{
  "norm": "rmsnorm",
  "positions": "rope",
  "attn_scale": 0.0884,
  "init_std_o": 0.0,
  "init_std_up": 0.0219,
  "beta1": 0.9,
  "max_grad_norm": 1.0,
  "schedule": "wsd",
  "max_steps": 8146
}
Each number is 128 + 32 x the weight over the matrix's rms, rounded and kept within 0 to 255. Layers, rows and columns count from 0. Numbers have three digits each.

# up: layer 10 MLP up, 704x256, rms 0.0485, rows 438-468, columns 64-127
# down: layer 10 MLP down (transposed), 704x256, rms 0.0458, rows 438-468, columns 64-127
# gate: layer 10 MLP gate, 704x256, rms 0.0479, rows 439-469, columns 64-127
up438:155104146137196163165092112105153142152153168135102087118186088106175131051147065120088096146084150121118151166091143164138155116118137099158114088117165109135125123105170131137132120189136115
down438:125104107094114124126110123104175255146152157123106111150125175096189171093066077112114169139157131101152110196097139105135141155113108067115094115114124164163131128129185110132154144130155124
gate439:115087152111135103109123143083089163116173109100140065090129107176128145116163081163064150128115185208194142176124140103155124110097165086107186111147126193144153097082168112165126107149093164
up439:098127155164166126127200130153103092122102084109153155131130088203162117101114198146170118110128147161122135130113129107125167181043131114110136096140147180093142138129074112154123111085174165
down439:143106154175114165122121065092181118112147128146121089092177156088124185086159081096135109109155146136098135118132064097141141068156127085132120111138122142145162138119143180115115117143178112
gate440:116127097161133112175108141118140118116087108103182151124154096092113129140067119144129117083140154060104102138123135108121139152074164126153147101102142167163079130110125084087100136173130135
up440:119182186131123187109104138120135139136175168131181149165138235110136133145168126055178110150121163103105166104126094082093116142161118171091072108141135151102113135112161107140161149115096135
down440:105135161126105105106106164073105097054126172150110140090135103141071114114122167150141130161083090177112143102136159177121128139206149150139143124166091123142189122092120131187158136146149137
gate441:129105093095143129124151115166143161115180145137126150083130128101118122148077148122135111143115099158095111137093097127176117140105137134111129120095133115125104075101126119130107155102146088
up441:172096148101161189133136115111108125150106094167109175139143094177116122123159142151103112169201151134066091121093173098102044137109090151136054142081141150152075097080116110137146166142127183
down441:159082114138134178119153106125132243155064169138127122177141137139147118103157172100162088081122148099143132165143122116108132131106152169147099126183167087094163099126103121129113029085135153
gate442:072157118060115166186167117084168110132093099038125145120142132134124127074169108114165159136163138115132153114134172149131074122102191145182110193166085158157137112144068149115084150154061097
up442:152131118156127096110122189054125147176115125150163132157153189141128111132132099072171138104109144105134166136085157083126138144163091114100083130092167163143159121182137100160091063094118194
down442:116127138154090155161190132141173161163142065125129167103125097115075104167079140135130179100163104131123096144144127141155065158150138140139114109151089129140202085125060172106136220128095145
gate443:170127154112099150081129136143182141104179108079071183105125158133089154063091191184094138172099147124104133124123143141148150132067065100145144169110161110125133172067051044154125143159113117
up443:134119156116141122140180151139150142085161158174110142102181126167166069112144098160138118116122078119132099181161164080128160146081137108098166097154152114126170113126056158192147126077171143
down443:151162115126083138148080131197180092116168109121106105107093125150118151130136103129152120126102112125154131135101073130058109088185090089169117164073153171094148163068178152106155156097094120
gate444:187144135099116136109174141107098124124092116088076109120116169140103120120140094173125124146113085075117138103163099079175067109152174167052121201101113138161129144105117142131126135081101135
up444:093116107199163161143135119091124148121076157155091172133161144087104142133103118132086109180141159130142120125132149164137149180070102072143157161137161123116085129137128136108112116146136154
down444:107132072127104115116103113135145255153160117137144115131104082179127119090124101107049122146161115145110091140169109102067084141117141148116149144126110115142099157144144094156079133082114137
gate445:122154095115170149168100135091134128082092126085103124138148157154122143135123142183127123157121131124096090108062122129093119073145114098106159118158135129128080156119087155136118115115148107
up445:143124153136109159142143122095183135087119157151174105136138088142154122159121159101181141095150134146165086095099061068092105116148096139031132143140141182125143135138108172080129101088113152
down445:130161127113145145155184120153129095151139103154175120089142081120137116140099075114182158114114105104083118129160142103124091078131123090115096153167126127183099107182072150149175064074130143
gate446:115153117132153109157096124074149137108112074115094143146153151077209122103079087124127130108149122120168092142079141091114152150123094127106103117155092162150082102161159137159095146160048129
up446:166152108131102100180121146123150137094099103121184130100097117098108188124152176125069104092112183168095134119169091186162131080127067159076181128111075084136102091139187131154140109129132129
down446:144135162139155152142177116123185137104138140142108155097205111133183106059154112094132085104147135166093089167143128169099103104085165138125166122115140133076098126071110114137099142104125112
gate447:120058179153146096091120134149159185098149095133076118166123112133171096101102171145132117231080133063124110169138187114078107167111122110141153129136180069157089109199153106155093127139138153
up447:166160139114125145127152114157105111091072131145175153102111126136170127163140149111153090117128112080116113069128120153131112103107109161096138117132115153100089117142113094160212098114225040
down447:087159120103088181107127065116104255151131119142161157106095166123123136145119101162127103186174104126101138060133105038123128129156126182135151143145134125148087059171130131159144139127128084
gate448:150119168150070105099125103100107134126230119122172137091137155139164120108161117085100124101149080160082125140120161125134153144101108097159142095156115153176093207139113099103124178143060147
up448:146142122113076095080145110173153123107175181121099133104116139135089098193123159109138110125122155140146113159148089163152154152109066106170134107162155105086141110154132120126168193101106157
down448:102154147137142193130132151120147098158078127132106083130140122106138148165133182165131159152115160146121130140136096146137122122125138145102136183097139125068159106130098125111096062158134077
gate449:113157059154132134151174108188116122102134108067139062111138118167110158110135130146188096146098132154142074132119092092162075141179140128130159101128129195120155182193122102139112163182169117
up449:101148158135147110119129159136140095145100097086101128124203194159166155141122187140177095116139116176100126073101107167134130135108177156119132099163134126082157114092135117104079105117123071
down449:118152082143150138122116102142103000119127115135218112106117093133140085107124107077126111117125158124127125113205188071096123148195140212169127140096086119122122146168155155141134162155173117
gate450:153120149152125156130109192081106158078107101160098166122129135186123112100091116136113103131113121159115157105136178135157126073107118065172195137114104068119110124112158174115112146102124195
up450:109095107129112196065138145108142126131168177096101138146136170144070132155074137118097158121107166100105169106152119136221155113207172101139122159133061150120127139143114130145182141092114081
down450:132148118093175091166116116126081039150159137142086143147163100116151111128176142159170113106116126136115128102108140121127168123150063140168168094127156117108140110120107142098096118124107126
gate451:149146179161127083139130118108092094140091141078117138123158087162057171147117114138146135096152200142060122158122146123093154113096161155119217114108186115098136116137149140045118166080079135
up451:135085136111187129127122115089105115072162171113104130107132133135140086115132088152110123130146165062116102162119161100154172155120166170143055136154085118167075084101078085179136155114150055
down451:131114082085174112103095130131155049141123145062192125097119218117144098148146142155142116193113089102157144077124112140128095148128134141121104188143044148176152149110127107113140066164123131
gate452:112172068089140091079145178186093133107187150120127141134188133131070102176095105128126075185162074137134166123140110167130086142104143113188119054122164134068139123138086138145157174123182120
up452:146157109051183196161070095073101095148141123151139142099129116174094086133118078132090209128174107211179175136155067163157098070152197139136097103129137104146134123152154121112107137094110142
down452:152190129056170143151181102133140076148178159158155156136149055185046159140085098120141167161058100162175129128130116098119066124134198082123092099164133115133118104132128134122092158098099154
gate453:103145158119125156131140072098084123125165073176091143123118138099131199107068137169170142109165188207051093072169154130108109101125112126145159087113105106134101174133164097066131141149128156
up453:169109174138197119104111118085099097131113150150159208099100123078076131162147136131139104156145068124159170165080084106084166067147115108119094111175177182155134151054083076091108140118104101
down453:089166062118119111081127161125136132139137161120137114168115142156163136089206143150177165123129094095159111121123113146171066120155169117131141139136163130171097073190147159085102139175164078
gate454:101090064173135086086149184072093113144118089151129031109190141073107202168102115085073076097128135196104133175118108164163143158109155169152133123133158171119178114104177105112059104127122180
up454:170088181118092106109129152120098124127143076141140106180114081128131140098103125144154104125146118120083168105151167149063191064090087082165126099131140138159131140058154124150127135079093053
down454:136091122147126093102107138080144164127155159123160058141164125138171148152078102128122100108145136124093105144111129219124137105081148131137101076114137132131149082167166135141111110134124146
gate455:128161167095058136176147114109169137167195145115158132136098165113063122100156149103204108169112102135091097072149097054076112136155075132118050120131073157080132115100106138142119141107094084
up455:152157119136138077076152143086107110092162137149187105102176118143128107124091125119064127141134084115097135139151160162094148127068154138135144129076216024113033126132168103166157129138121073
down455:064154119121094135145114092137149190149110164124116179150080146134101143121176136113191112098093104136112122122120095092156105130122141126098095132123047152086194123136091160138064118103099131
gate456:223124140134195069108099136180116131177143195112125147130139113151137135079117117114123200106099114157092163187166098112187065146133182107135142120108140125113125100145126132114110129140161171
up456:062147053171089195125148208107168089104111126136125197147163116139133153151154107150156076113178077160134175121129102106121132115062085166123132121098121158102123149130077110144108166107125113
down456:184101185126183138103088173104141255091134150097089155104154127161178164150138128130052195102149144145122183159122108108130094159108175093144133095085139134111148057090155095164102094085121098
gate457:139138081135142146122108103158156148171095178079103117162143066147158159074109129181116145113109078189126135148101167114142113160127150137137167128142093173125143100184179139153209075126103072
up457:105155093111115154098162146105131121201089164167142116167148085122184141115162129142142175044072121106055149142104113167145134135110123160110140135174052097189114144084192143112167167168127143
down457:149152115180089116157109094121149096141144116161127128102164125090121169082169180154238117100152178146075040105116110155139117246088117139127066109145121130136096145096178108165065141159079099
gate458:146172165129162167122161152118147132151117110068124109180069128144074138101090157135032125109120188142114184116135124105133134124110134093113134142050128149200120149122090066167192101053124114
up458:132173201141166149177129103147132121111120093094128120133075123093079150104139152106087125099145197125150116035169139102097127143122105084116188135070123112111110158095111091136145112054104090
down458:124107212193112131163085172111094144089157130178125160140083144140113178102100064073201147085119168140127110116099140113061105105146122115148121163085097111133159155158099087167124146123173081
gate459:112201160128136110093147127105091099119141085089139124132174155161145195131097183105114159119114095156117101126110133083137050135126115117129089119094179126150161138173149151119197109130127116
up459:126163138155122136146176140078139094052101152096109098113115152108132120150108154162141145145152140114168154090144107128149112132163140095169144098112097165123155135143105075127151154133168083
down459:169074169140145153127110156167134055132109115128129097113098158137133122163108105139148080116158146162143118106095174098151122141143125140092068137154145110134167088111152153165117142118178095
gate460:105086115122193067148038182148135099140120145130070150109131159149095102138119098117115134135144099144111194106189143091129145167110136087158138110136156122110102167182123142146087161172143137
up460:182119038072053095103135166123104111139177049153119124112140107144108066088120133108064109084081067105122113188088109130142050127142131076101113181127168172133124147146093071190137122103166196
down460:186144117045123150105108093128145099152147125101146137126150109149095149129164163127115036123134167110103137149096147158159113139133097123146139098159144145178094118118104190147088094176112066
gate461:172137122129087122120171132114116145135126120133104145121127114103073091145151158114164099122130115108110074149140187099177088172105134123224108089155148101067113067121079155163122086115138155
up461:135170146130133102089133117131164124109133170157154122117142158110096087091084148130148158176136125075179141160099145148108182139155128167096105115078140114124161134111152141105170137086141152
down461:111096109120155153129136186109102135181151132163141184098074109117152106113142081126131106091184133121133117165147140109193126134097099106147120136131133131104070086165113153110129198136124131
gate462:108115123143184131180116115141170134123170144135064182097149076129090105071080095125114160136070113168144111146142170140060063122171122162179119121089107096121151106132110176138108113130124134
up462:137106149100149088166073154148137124159154083111097116163099072150096104095161090129150150087130123120132112067070145129089111180036116117161068082095104133158163164135113145142147127079056097
down462:129088102137132107089065158182104097115073155164129129117143162185163163140160129132111109132109121075113127128122144052132136120149158077106175162119124135173101156123175127129053076102152151
gate463:071147115185134124139134205091111194160150102085114114191173130132144150138117110111174060133227089145138119119142122160126061109128060165147159112109108138154104124070136103067104172101147115
up463:126119104177079178116159117096122106114135102161136128080101089120113128208148123109087150148139056090112156154119099043132112147117118168114141064109106176193151120141079033193147122121131182
down463:162084137199097104132152168128142161106134109111112101099058155210170128152158113118104125169138101125095156167137130046098096161109184126115103120165096162141174071074100074079123103110106104
gate464:150147150147085094126130159115137107151175136112099185165118180143112189156095123105135110196101123116169191140112118104157079058144098151136090146133141128148099073126149134076164095103115159
up464:110123162136141145105129137148127107085160173102165099154097132105157136200172171155126145145096132099094137053125113111120153167213068087126163100141124111114090127131126088143142127099165126
down464:128092160134113080116118157091136147140134165155191148090116106158167161133143138104127177102154169174129092123073074140150103092100101149167142125212106144115142106166136052104122086140144114
gate465:154154099151106155142114186158107125084071088085104141120190166109090108100083134118142150139107134159104151101090137182146178200144042143151168127124180194074117178162085100129162154131119100
up465:104130103177168146086130103140192148123140056137122122164173128082149115098142125141146123198109097131099134096073167135153096128112095150122156111137112087134126203166101134100130145149064165
down465:132120127094143155112142115114082019181185138173153128109125136131160161165148110142168082126184127084195200157112090117088099182106152128156052159101140128124111116086152140125104124147147143
gate466:066081114059128130075154094082168158080170154151125135055140141165153134109112141127141172128157061099126117204159125162128204168085148169082137118143038155177106145091097156119107090136080154
up466:143120119123169141163160143121152139127162117117080171104117058094118178096105120093119099138132091108055087152149056148090180119136161214134119163139049074152160126076161136078121091141129123
down466:112080101164152165099083066104121166139134162164115114103175125113142164112143108097136105179114125123128127200113079171088172130168098119092131149145144146137153156158130145086122158133138146
gate467:100141069112102207095109175149080135114122158095138142121139157161080127147137154145141138150094135106155161142108120152128171133124108046171160174125125073116110142117126167150112089033090131
up467:114156102085141097095099124119135130098141096106164148103104135157075078133135162165142123180153155109176097209196171118159133119088112130102149106140173120075161123160159115156109122086127071
down467:099148085114154086108120164148121195078132124172145118097096152115154211125085191151103065135114101119205108103072108099174134134145125126142151114139153134177144081093127133165091111170116095
gate468:131150119121156142192137146138127130140118091092115093079120152152153154079137189181077181144189088179099126122135131105140134145123177077103158132161147144151073157172129152137157183172137142
up468:098194083130134136165056090192136124134109136089075146120070134138149082110109200141172116121102105086137099189070128155130085151129115085107130131115084152203132104176128197132122091156162125
down468:109167121091120145113078136191134050131111148074160107153126136113147148134107113120128075139098187086124161135144080092118147081095116140134070128146122112149144144093145142139035098102129077
gate469:112142151139097079179172156084160143130070110161184125091139046113120162108058133168113102112200117131109115124135123143164103115153043129130142142121079095126123135160150139149183152129113149